Each number is 500 + 50 x the weight over the matrix's rms, rounded and kept within 0 to 999. Layers, rows and columns count from 0. Numbers have three digits each.

# layer 8 MLP up, 1024x256, rms 0.0993, rows 724-778, columns 0-127
627525524553452494514573474509514522514389537517437548495563490648446526407482413530547473581493467512479409442519475556516474537547671576464419511546525527502526512496512474443547497466495514542510516406365573489426576564523539517473417605416510549542543480494466432513556428438568476484498529457498427432500504522504560520477494469487522551501433512489593527510453493462513546484416
431572439504528635466505486516519512542385608521497486488583514527491512523450560468481485461601343455535442469492506641497539418489495444428580531450636549493558500528590426498406546494452521494584494476511540488486496510613492454502415495457453417498430398513479560551520483434463445575560457492544535518478483478447540538549493518404544429471460507466396527525577432449532425467459
538503369534544478501553468546520560503437532415473626477485500451544486497508510499484587458488377517525483557408523563452388521519463533480478561583522476510518620523444496538531528452466447483484468419499459465503470449414561465357531550541493454486495514452427516434601542514466521531561525390540546510553428500522530496513511522510573494511519475461547473513567580445461544518428
539537433494479516456476434480490520510456422481564500550556519477532533435476523577486422476515562444425548533508492500435496428488512445413441483527460490610512518514501475559508489541510464566455528497524569426442494511522461547472515455423529546520559467500502577577542517468395422449452392541456559514520583492470457479492499511559522527553519497453613528491514498395568584444534
525468446571418492524472512530514620546563601450439592483591432502495404441495571496546530430450560371462501427492541549576468484571539510595498567607428535502487620481468493530355491447476539460516428492461568460469447458465488585468472555521506503554589491494501494527548520532512544501553537490490527518489488459473494483521447450527548478491528418517517445483507546405442599542506
560514545451610509463455506451493524474580377581517462461519561484528534473553512472539487475590485542540443520492564521596412551525461472481506470542597523552556473537565533460472494541515538503508407550471577483454488516523473534578486512652474466485482486543450471574610532427452516542620509479548467492535515508578526476537548507538512528480522559545449405529576546556549511484585
526560506474476528496532544479532582504467450548465571552473511416465487515471472426569652512536475409412489420528514522468463477534536516510580570521538369501513396463354465431492527498503567549520514500556364474482486522548497516522421421490449474389514419624500504508549529363443539532403482457579412478446502497488451480488601493398496533530455559557454438482525508493581459553587
433430452554458480553503464554425497485501581509450445533591553546439468469483434440495455490549510454492486527489564413492534484448491505522517463597522383517506446384448467446498434458445476483456478563551377460507431471537573433465447456419479537456431435471541454481463445479499488504462471494478622418469461540453483480548517431463575447554575508523462451496481511490530505535473
546623525504496494496479540505540520440426506454473463588541496491491506409453449554560559650513511447537508519565479517422525508422501469507397520501552546500539485540496551501503498541419533500490500568548453505404472487545489492459460496550582486447359522582529466472453493542504469528541517514521519494462563435462527522526529561481507492546435540567563520573433512481526479514474
548534522455554501447517471510377501424582503422530591523469547468545460440465467507446453426603481520494545480562522520441444401556599497523529572462542439563571526546547412541499444474499506489495582534454490438532493530588471552450499425442607485420495416551528593500521553558524581671433533445535472398442447588579523463456485481497582545520475546521516443530455494448509512528485
517550432510461462499459518513530517417548514533428521539439574345483545468570501502476467424471505447524453378527478487545436544545526536440533497555487488517642457600535482458465421437435533531533519477499484483478502568482438543513466452455582480531459491524575512556575523544461501481403504508519500506561502473437534506532625579515530543531525486537470437501536500477461535535540
492486503503438465487496493445589513435440473428429424497548514460494564574472444349604482390507471510466516486466454494482504430498484516521579546467510521502553507556545461503480459511416530404403519528487482452490477570481484489524487480417523474486565476581460512452491541540556495559403481587524494551519527423555470446438504470489488400442472465469447413504529508561453400550469
514429489455609509498479533447563527428463452433459531550479493488505453364406435496461471461459572584450492468457476554432527499476573386479556508571487493498466516510468506487452530556513566561469516500595541483504404582522511616553492401486426509542511518538517557476496496469495544531463508457581506599506481467524425525467498569546582520420459525546525378436446471545457483524630
421509513488399494705493475439486485446501471424549550445443472539428575487462514574481468555427507414502502501488491605530447429502514491500417543437532488514572488465535521494495566524543517510514548558417491566521412418566447511438499431437534518588453428551475514540502486489468394431442433496525577483571458538485484505582564454580521431545461399479491489524528572550466466448386
535438419503518510542503537524513572551501454443430470549481464475532534461481507471524511418399459493527538556407553518431544457442535538619442540575449418546502511383510477449636565469523540491418476424500509494572497427542502425562491450469539416564531557528515617523498498521476529565435552508506418441529506542442504433516485544368501495502524545556412477428509568471461477421455
711406470471502454553484531492570480473657496445511455495464515560482465521473516648475596507471377582573522582518562484456527499496495537479482480425575503471475504556435465620547560546507500517539564517487465563489478484566544516488552454539475553567474510455480583536426491566497441431534512414437509505574474363508529530468462482542476426550559545478576547533504545460527546473530
545539515485500486540533492484517517453497426404489403559465542500473453457414596486550577421461491410494416395373523476502526480545408468471598524537464550522565603501587490483573451394474467539509484515489498373470525447475442449496537485502491423543464519324479546553464481517506533565490522465555520631516491487464522477504458520447470559466459545511513380570433466567527597541548
435490502529534604563504556535498630481506523559518466573523409405501400497524434474497419478516457572493575390515526480462445572448532483442500512511544550633534498578469470547411488504425498540514601575474452551522480528476525414522545396504559464509463519464478482530548468489539483482465361507468545479501416423529470506419493394481507503573548491532479507528375479437476589553443
511539499472481393581583506533533526543531568487517418576490601445438520513489491453525506536481572510500550568543452533512508546461523395471468487501565543486508497480487513495511518493465493411450512538490517457438506462541472566450537550580474437562459565509515473474483512513500528595514563512548568525498528472520497551487454536480542492547510492548523475510483514566460396536451
490583456632508459522472418512513491449564466529499455617472521516450614455474519505507509557446519564500503581472496550505448481561525444438489529556480499536614473468493496480436574442512525510524533463507425564589429504418591568551478436423474433555546520520443627543518422473552566474483562498563552469391502405482480615486593520530468545514517553478496473507510525462548406382457
536573458475520483448564549490509504405563485573487500551530465518464587480521477495533513501383469497523497540455481516491413459516567516486514504576483503464573417454474458546521479532609508410464596562510467586426475507456583478569595545547443394449551589487452514491467497447492473508493524552487526475590519386456567463364507548510386528482496502498491512532502530559448499597544
493505503539525464563510509445591541463630496559468553511508523587509510520466402425517519500545460519393547545506537568468470429528508479523497436443493521494561551536520516417426508504541399548472547510442524511558479524434466424434507517472543548607470454449486455561528467558508444487571482466549452558624428461496439475558489517426515484474429490465479602513578510514544524537398
567551449487486577499478558407457447449505531432524491498480508435492500431423485570524490567494550499488515522426491510544476550575497480544484466445564538440538521425501538463527524524496463479506421507437496517510525535515462484420484452478454593478554482478581499503567507450482473462557492534534604491473491369459444459526427476503520515578553545510555514506527553494486518529532
515578596466466537599564480541530488580432433543458481498461499446528542526465458422470553434459569538540479484522536515410385453539473602500469475562497501494485473640519465538549461457476489421580557471567460501504487486410547398464566511497566431529422464496414551507551493567522530595447492522596470442563448434483534500497426488479368494509560472530524503516525513516495504523520
428525512543487516558599496554546457551527486484520456538557542526547533560467426490502579430578509478499562552529466558528559445543551496466494473449458495396546422467472483476397511476631562488531572442538534479543570503467548466519498596533453522525422489527400576442549477511476534519548453500582495435512603573420540542535491478553391470493468425441511588403542548509494463562467
540473518465575549555462485518592601557412437579518595449477452527494530471498520457505476502537483469579440456465501451508433554468558482501466576489606506447471522436477462441499566488448469508550578457438469547475508454508584515578521463473526581518416451557526489415461512478457499523511552533611562458505444457567507528482469490424562580490528503501497522529516512481546478478529
581491497543472469524502492579544395480496490594475525461517483617460455502509483479543508560522535531518455455521534520441498524396594402526446493506357472486512558459626506540395509418488527462496405575521604528481504544500480474539478512466512553490479521454530543496620511515494417576567428456576543594572520465481583541427437528554508478429535562511526389555502522561588509481472
499476531449485445536491521488437424408516522490437480417488518499486520441449519531521523416439601524432512487487532513481489467493436579497528496403462527519496501484474512466500485479498448552519596461510547541568450519542465548470437487530520547564453535427419455495385454526552439456500447534504473510585514560528573514492514482408556531491495473493514522543518574446514505447375
425419450440510492541464540577542473434454448561486521489502465494575442567517529499520496506541436470508602545408526554468526458397488486501413464470588453461416583495510447450586520564423486537558482502409545480480545469449551490497446493488532369533511544449543540565486472482487457587425514443465475506483536502464473475598497354445455487505566508423554530493576498445539474450482
581570496563560467465438548486454543575508525511518439522621483618468520525442524542548510466547594445449479485594492442530485430443439489461441507510458519582452416543517487468452509481504522590439525576491472439531497465490557502506573550485404545513433501478467576483463451431378503504447459477557537582457553422555460472450459466533614562559449469546469556492522448526490568565542
486471537434491533555464481492412452486428479447427448506568511511470507474492521520416451411490481588481486413495480425466569394603604445573469522490445491512528475403556483500471508558540469527533510524579519484484514498520547567506572506500428513594507422483468458467465541508533430601516433464477560289506465493460513582513409442458483438438520398472495478540438503577615505517614
479520322517469477550445494529562548537512593558475472463515470454505565519452470499528454450553530461481518440489487510542549446479446513423439470586516547501457523471470519519486525415613427438501468452410521490457432445512536427492439525372477513549509515481435514453508446473488412575540483505474523561541453526544593505565439491430536519542589404528502503509562513461489401445499
612442514606537573505527538513494580564444467552513538506530450478431565514472589596598489479476508445478435416511523520480482506486531525522509507486461490508506527452427413461519444556456428404546495517518513542544492498571482440502497430491488551487381491464546395524477517511456486548460434505422593424441493470512488523468496430420481465492627513509411459593423549526508534540565
352484588470537483444390495460543508501500496493503520478531486526541584603462474470462495397474478397445442461504496499513407485524615483594463518576471489531603478503601522507432376459472495472532509524559461448568553526485506517489473445443518504468533574548377547480478508495477510476498571495530498530467610431508477533490463479476532532495494566489447565491552524503453541586383
456382489523587433478467509519499433513547518561461452491426451517515519478569559541521505453450438399492571513510538399485569487591522436537440526511559565473462491568508462530465395532562459513552456545530534523511474509527520415553447425524487441421359376537573515519563540415373469524484449464467487453475466533456428501523495439488542443521440477600394489558473531531531589512513
541493520548520445494552554453554500482409524535575534549526471524485468615459456490570442367493556441545522480506524561539494506430507439519540617499579473499470526480471457396522543553517480490540449636532462535565564428528537490547504484480430429528459479527497416521465510540482508535423552437564515566551484591505466476396494491438484526564549523375606420595487498501546493405529
512507460478557541499418478475440532428628557563500546529553500485512564391418487509512487515500449495539515423494527446515505465553486525503568532465511430492513552487457507433483491578495400480495502551533435528578492543474486466499521502536410520499529454449504523399511513543457565515532547514435492499515435412480544467441595543492557411484513566407551528531469506536463511424436
435580502569497441613442424496480553372526510523438422522555476523564470548504491419451504544574422437542501446572515486475493428428441573482510629479502469518539476506410470486436545494507414527534474540502518487414530576504478526542577488584471586414510445449579511493487449460518455587505577524536542523511419483479571501521427464514512446505483521550493514444557517482524524504482
512433423517402441487417514461476525526496480501481501496532518588504557515553387482474531531380458517394511507545551502432554522441496518524473479466523500573520488474489563425479405561530494480474500542492506552448416434470526494598449573526534463588558538473467443472540528510516487415476506470515488493493465467483570565568477407484422488524526573475488445385516602557430444472511
576520511513512440523344601496479449514566510553603433501380480518532479515575450509534486552507504531550492392595498470503424388462538560513484481458453499568441474346512542491500511510424471418447482454550460469503558616526493558441663451471515446468517574510517428452537440420503415512500526473531455499508465521455553558316516407472514505571563589454558506521460545583512506531513
525425387509426566549533560553462498506489391513479539486591427546442502433536494461524513511522556537469442513430541426464562393608529437526468484473529602528514486514501516568450499499488488549488607478562524492504534491486488466549474470442486576523576528569488561550553450478504391519501503571582550547449486477469498612461547361487465464478508427552521508478407471466537543527495
455561511511419577534505609485468497561469444516455559450651502498528568521474515493494530485514473469518560567462425484476570418550453453459545413546558459584544482563465414531449430523371594493484455539495425518450504434405562569468546439585481494460474568486458536570623486462553463441511410549510477486510579451473527444498523534538544544457575452408539521485434530528456491551525
435490522475529420502547563489486498520500526497479538541504566469584575529520533597505436479510484412403616512476491567528531429476448488490559491518567439438554543512463552509538560477443451413530493552507493547431533581506482552546466406545491428517560417475586501498536484403487437510466524495465471504574472507482462543453533539584567435448425494555408512454452576534502506534449
523535522405543523494503505499518473461404398450556457606469438460552551513548493376428497547478547448453566571531473557588465473549470568448492535500490578533471526523489465512482493613527526516455580543455521516508521458535533476522480488435541488570492543359438530531499525464494508547540452575548497559474520482437547429442533484499557513519464528461481546534454549458582443549528
520452563558449519466545460531503486577554531484444549457556471490446429454626587472514539514449418510418518503437409528505530452448578418474549494416630451501569481533579467460450573532546634535524531498443437608415531514525426505545483475496612544544460351613503640554546523457423588465471512502543568459520445496386583446484455503450437472533510474481586512578510510411487509489496
466448423541506460507564408640494459491496434525456523539482598436486444461555478447495544471551522521508536518450601509535495507453552462554479527412475593586611539445628587460434477410480477519458450503453565468514498515489524459530501432525425518476526417551485467475529594426494469460442502547515551528444506463484567469473498377575585503484455530427511542482429499485528490466496
550490488395475602496449472469587537508530444424434446563472539442519633480525404593553487522554473527509610533532544499575375555570478521493436526522529448514552509476520369591557534442469484488412494557470620473476526436520570577403508557384510500551488508487435472438632542461467526572545479479571555512576484489494497482564448548498493449566447471446439466534496602486659451457543
475500513513594544560568432556487524550463417740419524561482464580555434466485427433454414421516495501484516545468453470506506473542458501501575579398463435488542481496458517478430495520452573467549595478535435546462512507502427561438480491503424563543424457564515453531475480422450561472437405495472500495478479465549561501527560427530583470531481595463468481552475511471570478503461
512506527596300459523449557554465509526501485449467514540458426549515454555501563512512454541450528524503649555506504495452584605394559486559503607447449561594513605443507450474523514528447400476528533422517483550539391485475472489510445620569485410520515525546481521445547532530491437443433529612375460542507469404489533439523401546543504477437502533479451517551547501545481426537553
485494525589435515515445557517455452411432423569554513568494406575478457521464591533426465465477427500442431560468525459492553539507481563563550522497540458540418545526512444495443530545529484462553499546545602493479534480590508481627537533508437553453484493453445464487506503515530499415494468437534469515540470470456452488589526479481460592580468597448596508563434486496442560488559
490532443548535468536595417412422521524419441569442534589504467540468426495520505444494452479481558474580513471472477479504510513545520569506599457459529448610478469538506478480510388500484413530534553432482513631421460491401447460441503532569518522628523433467560513454454538529517510321567532493572542468444699444463422464386463506470505482502490564483433601519507479539497507452486
543553592516438528435633500516367454553424468551520524534457517535511507466495389556637484501528443474547539594610503408520443521491461477578483580640517499591530521440370514499431441609416481478481501431407549524514484629422440477577476434505533494489443546476561615556493504413413504519529470559581457429463473384507518443477447417504459504541502484502412510501542511514460527477487
532468487490511461459422538502536538490474447520497600612515520410504509463566414524576509533497529516486492528546568532449445501529574513505509533398509477595521507492474418476417473511532472520463484501511522484544519494468460433475511469381458484532450451487416510513461542536444563442499518468396538373522476447498561425446551529450494473531512567511503574507470537538525501469464
561478406541439459476505470507462496513493503547488495530451585555558508480516507526450470490530590427551502487450459440553539544546559600584475498468470523535510555451492395579548588517515513672546530540479503414452436618539484532570481574490503549498486529445508563508424441520421436469519489574517460478519579526486577505436507458627440481491451506576546499504552568518490421424395
654501381532550540400568514531491502528483577494498512505503507443494516479429474467503469509532471439461550500527473576510417471588512455555533530530483504513555380451676476504543415378474542577566503544607491471550425461456437484482491505509506491526470463516452437434503440518533445538477529546434451573513513516415613518480510381446424629388587461537497532567475500495530508532489
# layer 8 MLP down (transposed), 1024x256, rms 0.0545, rows 724-777, columns 0-127
458600366519453512507556414449452448471504582470423457430494449559476477484491496499511498432357518432554544489533438509447462490485536478582530499520464515460555479512454572388427435545477411496668432470428485491413568552571524447393419617402582576496602548443523529492402477299502505458406523555471564582440452548594519546467515422412477488484463570488538537452468470467543537468565
493548485573472495480508516596640475463447553519355490568480503467527492466462627581519507439575526447571465485560605509536523499451567489543502573421590548472514426605645553408514360475539459520586617588529566590492450480512404558497410440448479508679459479513455498511539436500449445511536498536579463507485531438499460414476515520425506476515560463548327568513519552602478439528446
618522489501439586522558519508531468509514416501491446499489516506448563466550542405462461474477534444530457501570560473442597567491481647499404499506473612517493489552565429481458442550486485543387499490496527537409468516507422504477502462454404532469511489378511515476429514499522523524453530500494482471516519477490479484494474500557531544577478604447521488512431460529521484482556
538467445526561533518499546456500384413467465450488432571530509478509531452496515594439489468533528546536498488528510500514508541537497523480484427584445578538504436547518478484494507363487498509475541461534517446507410527591456593457551452486481478568512477506514558555523476446418490432436451504444454494572555564534533566496499539465550499551465550453665497491473407440402575520550
532516535508480579528484499485437463543501493472460547502560539475460425535475537357467443502450537469482519564478486441480565501509470487540546522497503482508513524499481553590519563465478508506509513476470545533440502569511538456509481459482569499570489557517504525462495567444493527540558444567589511571575535520602463476490480413493554511610483528515580561444531533528568501550511
479518483542419522503475529525517426492514598454487510416474439554463465526460500304501533555513537529492502442452534589457520475501453466485467503472366528501452541508458502529473554443563486432484497431519495533472512577445419472443395496417528437484448595515540516465483540430476575437476508535458517573511493440575499423505510470537437431420559466546444554499440513472483444468485
599490556479498543461638420555496526485494408451524475502487539395444491525609484463544620476421486531525452515528578457461527507514501533482524497515457471379448540399499506464535423496530518536518508465581519472478532487464537505556516521490405536556587530555471472534479499509496579511570461493548452448528506476506523527480503555412456454428559505523516543465471530612557479372449
505512526578525450534453440522465500594587539590478547565467513505472564421595601576459523621527439514503492492450566542449424466495497444510458518478414498459458541450512526541430469446532370473470506567490560450496449574525479532481465444588517552425563454554492560514448453603474553498482510438477479448497504554448528492483397569544539512493557473553434497494489419597462487548557
471477536553531493502470433519478495478449474477432535490584466408542519471531479587527456557624454533470476497488461520460542432477422494522403459459422427456589516468505491483530572476471453546474517487504540449529548519447504491518544467562561604481495473539578498429479491532507504527553498559450454405547504501495627492485382421496486502468474570504493513475557492474518542534539
431518507555518427587387481521530489599525512539470426465477483574500500515495615499519498388591529531553446554500577495529508494455464523475477483558491508546466491492532500623421488466543497475443438525468519526469506464416425464546454541467537413525587538531570482538453390539473436493471529571468448469588507516487502380451525540536436497540505464509547505468573523502472386454526
408592528473439463493500519444451552596550544391481510489543449576510461572485543494523485575505560535534459538554445516570477444404461451443534529553443518423461487433562526549548475550520585573472464459553535495445549495456588572506548492445507563518502455465609450495413477464442500523483473629579551331433497504550522533536544464426458450562393532466503546518509501542491550454441
412521500490545508524458535530532508547532463508527474483569435511485466553439587495480423559478489416478469498508467453502494595511536436500535443517436591472448437506523590479549522602471468546552581455474463481484501366476518595442484507507457437508503468477458504444464430494508529444502474494476499494528506457455480457468454516482519600463465467511621560540537549495469484409532
451389450438527523499481572467480455426498481505612488531561612498546543513506520456530488492455464542437449437423494564508507498546519504508513461420435491525409542451598525512485488527509490425493652619489519589581571459520489495538515419570417557551507525507574527530477524474511593557524512407526475542571491522522545481578513430532509437483489587435599483453542445517506453480458
538497494509581515504566467525550449643472558546381559492419550524468539520506499456557592584597534517422506489501474559480535503548496479469437471459495532607525403398579448507418512540500492393534569505493526475423473485490428503297615519401461577585577479470470452484504415540323546461502476448452410498563552571456426543503510503634439520569450532565510505537537545530504502448547
433460482511446451465454551574525527437527479507598511522447566576625435528579463541477583534434483486459523529550469440498491527478439517541503468538458633504518526588514504567536485533535552501506469425509519568505479590494502513522551407514422565512596617421537453475524487601481555469482475467404487505463475603520499493490520535461519473498501479485510510577525509474484558512540
516453490467512486425472546528496448576431488433507502528510562492474437397431471464489536494498445460494514510536565517549565455513453510513448463364490342528424509598454442540441559407479531513542413506568590601446553530476452547556516498474523492575435436473552473550522481495495522438525417613514497514510418523496500560397489521525442445432484598464563477468527504446515554519565
539517480404437434522589510502433509486444561462488416489549511422490502551498640427450497583546538503488496437472432486505433496481448479501514441560522535528529506496490548531571452363568521503534534526362526577525500507475474459417467533510470508424557458555448480534429520584501586504519498483492513570410472534533433522505443471510431454490412548405556396635526468493515526510575
513572470420474441509501554422458551403616457498604431468474447483564482498485434538494396385502577591451472538509604569540471553562494523378541481485500551593564393543422582465556527548519342613542493497493424600519429535369599471440468539446483458535500459387555556574480442489491478528545538484418462437542293513626508482508476483499579419568417549588553518512551534490458624509359
470503514479416566410449418477437494523503499521503635459472509504450499481621512505487604429513443463460406500502403476418494434552502535431464520498462489518459569543484543510457488497511507568602513452438493479577439466467491417557511462378519463476551513495518508507466463457451409497480494489449443430494479557508477531472514483517450487477511491442504559514509477451535537475478
566596491504521504495539411534410555476549521472516439494482500497474508544450546591581482721410454594506445587394449600478504577545498413495522445541500520400558468446410529473479495479533495478483423506516495489536543540341562483441547529477518503525488471488475514493454399541450475465540547434474514523484442548443481564510548579537556622511538556496507426511522512457571460445501
436498564438619499445437465515485494418456600559413511478408422460419480467541463612402351523459504505501550539410470567523519482492569503467565453534474459460446565467473479437537493516596531495579460564536477547441543485399529536489608574464461486550543427512486541467424544514465400541451573391580511476521471467500508489511513488561504489511504494531459502472526533509508552471527
416527470411461463557529525467481448544436546482390564508487434533412589477579504475462625336418484461506534531616593425483437576451499459501415566519470607526481524423460494518554524499402537390472473533496421441488517555463526522463426459515520568510496477537508474524458524451548457491545518434536495588410411435487503450462523480623548471516445438460465493361541569499444474597569
571507516471490518569477489445576540601491568505484619528462506523442469579523547546473519520524456426526386536511522531471500474517499534523434586540503421519476521468534506488508458534510501511440370455488569474482509521486486470637515549432490528420444551461504503515440438587573466556575465461486488481502488463473473467519512562419432481482557475430551547477521509458499493456494
466503492463476509524522491434561466571461547389465478568466512444529521489522553480490514428510448414496533490528474490498456529575495468559527567486532532404395481562480519461537376543534536545445561482489498469494582530525432509596489460434451533501547542525483421481460569605541493503512517409422506526526535527538503468534535498494519494435513518559437476417489434508566528439508
503477379519505485504585468455546477481456467458517471513519460426508587501526488567504531376491552523530535471477500441488486463524437474461520574531517511509396501551360538581463469581509415466484505472475532482489512469504430471469503517522457444477588529402544525463532564407497510519542490530402491460465433485491496590599557456468467550525451539518489476502503508480556464575463
463520520486417587561461502499463467492518544442516498464466557577429529424468515284577438589458551537502506531546520510525474524528530519498451535440462545472475463405508440573386567464434522454434491477556493509484476584528515580525455583471495399547460523505558493529475496412467530609522484574563473512502448451492489481536510436478496479454482516597437532447502437537496440613514
446552462494522498561516493448543594418545464537452500519498616516613573496536480616482468434406492510527482463532511489464504527450510511516419524431536510583583520455511497509495460455523424509501447553558496465543476577584570534463552583458508495443536457522568478456487489551528486471432546545449546451575450410569421508529501469487508531440521542514438512517466485565443506531523
504554416461449504543487504520518490526496507454600432546567424516479503463518469399480457566555469547548456519451536435556429409473613500573485533568569500477531544489541434402503459563497604435600481418508439442533531402488538512524488444455501509433507504600468626408512474549506540494512538557516555456457462441472449438467496469498476455445458488488434444446430491510489455478549
435498463455365569502480485460582496517445472520485502529530475518508483474538482464442525534470561539542563551480519551497510481552497467458390406500540389568444513477564532566544510518597461493559550553464474533500557492462520496622552524561480474499520615511439572503441500548522587476538567478528510502521473538400476494424540475577490499502536491509452479464551548453528470482479
509539478461423477456470481474510464511517473535459621500635464535493499437542510555399516577464530567408488528588477507496549492557535520489592558580488529363490567494523523492491475481502450540545524543515512508469595584601486429480542488536506519516416376415493557486456482457439486514533478510549417600495492583444464506465462550555534458502464451485588465464498472478507588516487
536456462507501593583515493443585496460422469489433418529573550519596571490504467561549422439523559513484498592434584546399427500436494452490524530478478553499505450506471476547546550481516558496495475491576601500586385520505522531513441472516508396495435511478489474559457473489516511443567555520578534421534517504537454595642425559426412549520443554460514441463485432446519490497532
519462539580482425493485450538451509494477622462487491563473512502604492580466488317511507524463490529505457579512500459545537531472527500467497497488519455485579461448499501462479469551534648526533400462468494513480563579525476576467495565550516527408533516497540477526441542477561519525482479531564480519469534482451501521483499530569439446484377488436461548487447581588594493526437
578594512484448511557535502446518482548552556523455451534405513511505557491519513479555503510482493542504575494630468511489559528451457513468471527488464475448517478527518461566533585571490504446545485448481484494471531603445441463503493524470493444569516471413499496471520474565473421458511429531529599490592510411481446569524538503599476437453477519520434546468478459541486564459550
516568518495479490471498488529483608521491573482422517572509492481481529437500466406510383546507548464502508464484556484562484470591479526469519544506461581462392564544444587547533586524526479478411452464519612479545544492412428482480553412460469492512492551483445458384470510490500489482450518480362446483493525450453459496493566552462465494440502503486543536425441438457479443587509
536432488529454480368520558472483493487485552579540534483491510501464454528543502573436406550452509428455470583605438468543516464505564527396427539557486469625442629428555474476617463572366520493545433528498418433511550559447570580386545488459539515528508498585555500533492548605453509427536451499529557575512475453488479456436401472510468542437483585493531542451565513441328523564472
532576485564547604561442499431465571528547571475500521588543540542503549406605574492518527406486522439468531428474538543604503553413522494499540606613536532472506675405483480490515475606548469484557581477549476527537501488492455529369492519479579520459531574555480640510546526594503510623505423483512436405520531560508465447496505436500430512563565564487478472480431523555474502490449
395493456524617495565465542487519565474490529478518446453450522562469490538460554480528469532499461450467581521564520451517526585470500446463503524484533428530542441499524475532417453538513535457562438509468484450513507443580529496523502551506533483454448458577527437526561466425541509421498511514521541552451485569505464531479427501463502518422512493530456537499556511452520446562489
485585483635447466478528579363556556460563492497481484455490496436545466522518505584433487418515493519476478374490504485440533515571492423534436455580461481579418437581448457467488543433521524531443534507510484479460461533498539504479473501511523406513460518413419542545440501444499595407506479546500463463525485482479451542557563488491495528532518503458483467500546495507505515478345
567420522566501468505486441532443546529469488496469437504495534480534511491455581462559478451499413474525468580547502446472482517411505527457528361503402482546519589524418545440457484561549599510584514508551534430493438502556435483450572500578548445520457525399504430541436459542495470620496474448409539592516472510531387515517504543469524514570535485448532546502454439415469464651534
464440451432571529485512506534417467530510542454554489621512522478527545481524521559542572643420486450522407479510548538560577512456589553521439453481381467495533499521485516525429469405546527568480626544499442514448475540475460514487596515468539636467520447556518538461509568418553527515510483439480438568539527547476434525672497582551482507538669503461409420483505508518609468505541
473472529465464530445595506415478554504540523406418476504468506531605523432501518542559479479534586463508429415454548487454464477397426510512465527534501503432518395527484481442516457606550569467444445483409590468557551491541468418509510534458488533473562545513501417524504467436522553532442447570583525548453508511425496527398467593467539573497510516488525519438466535610488482525448
470550449530532548494488624436516444521578420400493438476480509489436432540495465436558561467604581443497478557602442465508508542504466424389624492486483529501439454470535603502574480449536582510449358473583480589469558503522500501510499502588502523437570511500506476528477471501469531473397417596516443453549542501565509496579567519448536553453537502443529584456457489535481559542543
466479492551508560505499469458472396562521463547550555519465405491445437570510532290442526569498539553512458541523458523547432539504558558513532515470433562535447478541508437463475513523458564479478499443458482486534430492540486468543497547556526535440429631526545467444488462508504495469589445526537531516566556501503514550484474461457497535506577523435491430534486417511519457468542
447534473453528544460505470503536455477467587511528491525562457491407542534566447562503576706519494463455523553530533473546456541531471485550569548518503590520510584466515500484532509445526513464497462518524492499421457496573563519461485485518546517525467512465500484517451526553466592542559471414505546564468547427490456510418526569492505507571493551508554538466537460537548449432423
517465501513403635508527546403619555573485530592457535548508510420576451539521581645422438508588384430398513539447608570507459567488538475430494431440586666562528464533522508488404512459393448407556508442452453477529454364382494487510440551498446405450519451556462527497520582490535570564448523504434606485608596521461584522467582527458463424418399442488520442516539614510551433592560
511498557600456497491540350501599452605529413472563578559558637548540445518495409517566517394536541467416476537542610415577461364500509463501459573360529452586500476488510401526491492558498563489546415507498455501507534459441512523518542520517503596398561492513450435434482525392405409441490531508424480539527492504487605609458523416472393548386517511451508569444445437545514500473480
557547490505459559482499614470563447539572545464504519511456543519481500485436400168449535691516410495412481538514514529526371461490567501526485486474506513468487519485440464512467514516450529580533536434481551544520461529472503591369416555534514568444482534552503484516445452481443538524569524591539504488510362501409494460547535507490522529528534442554485575542567387512514417452582
485410462444542480566508559521578521421488467455578481459466366515556566517520493521453534439453494614400617459476539559391555518514549571478439431485464552502413427517532515518583479516503445498550436476469501517566480520520504446538458528474541515485550500437469493486438532549516455540441614512481560512505517503376448512536572510506511505454489482516469565487503477444561539478524
465476573550483417519541465471507381560574490568506489485538456508411532403490496701497499462472492559578531516455516538440503490482433487554503532495327501480513464513522527500476464434469453437492549484501408387355494612446524490513473457522436514579454571510523599517500569514393461597500494491524501472508472509437418566460514488632515484466463497600542345504404516447463487486492
517516448478571486371496557495482484491416470462549486539425574505456534480541509586487573550522574518576478473584377582478534533573560525506518419474510476538575596487609542541434464461480514444484473477428497473423436578468458489471562546496394554499544531514482494484429492557436523552439389456505541512485481436568466492507570486499570505573446505453461470515381565391591476546461
548496578531551426506467492586479414531418463507503566561417488520558442615385447545623422290432516521479513452506598577537529509532430454534489470511523583492504457524491442499497414503525527580456472363502522558473514553478443331468512556404476509503523509495444442438517469429521477485470573549506387628555510553521537411483589593508517496481517443542493448535482498572545440436516
405504399611510485498550523585463489514475536595528537567462503517574492430469445445508537559500461523576343445515508496443488562568516466577465514534439514464452550548442566434443383693508541476406562486521507587559408473451442515516529495577446593420379532537537603640452547349400493473523563671459425434525425498489517409496537534382472521485508533472441479553509454449469440562498
471491408404506501474471405538542493537543389516471536497492424503607474455430594428459488530483410536493466514529529446527471523468484512531485547508574535550514379531451451506501418589469480584513552495488494538508497563348430559558483519444481444506529565447537531382440586516546457467442415469353582481396492574509488545576492436472487521453499499547481498472499487624476508543523
465504532528533455594529433500481556536467417543546476462546521534476485463538491613603441536502530474528524510508534540419454599493476559566543448528544523434475503553519470533527584486519459555585541526539450437460527437515567474422434442481525434563447509456447459486485515563443508518528459510542550406513576585484470567527459433518530581511470463592579480557552503533544434549468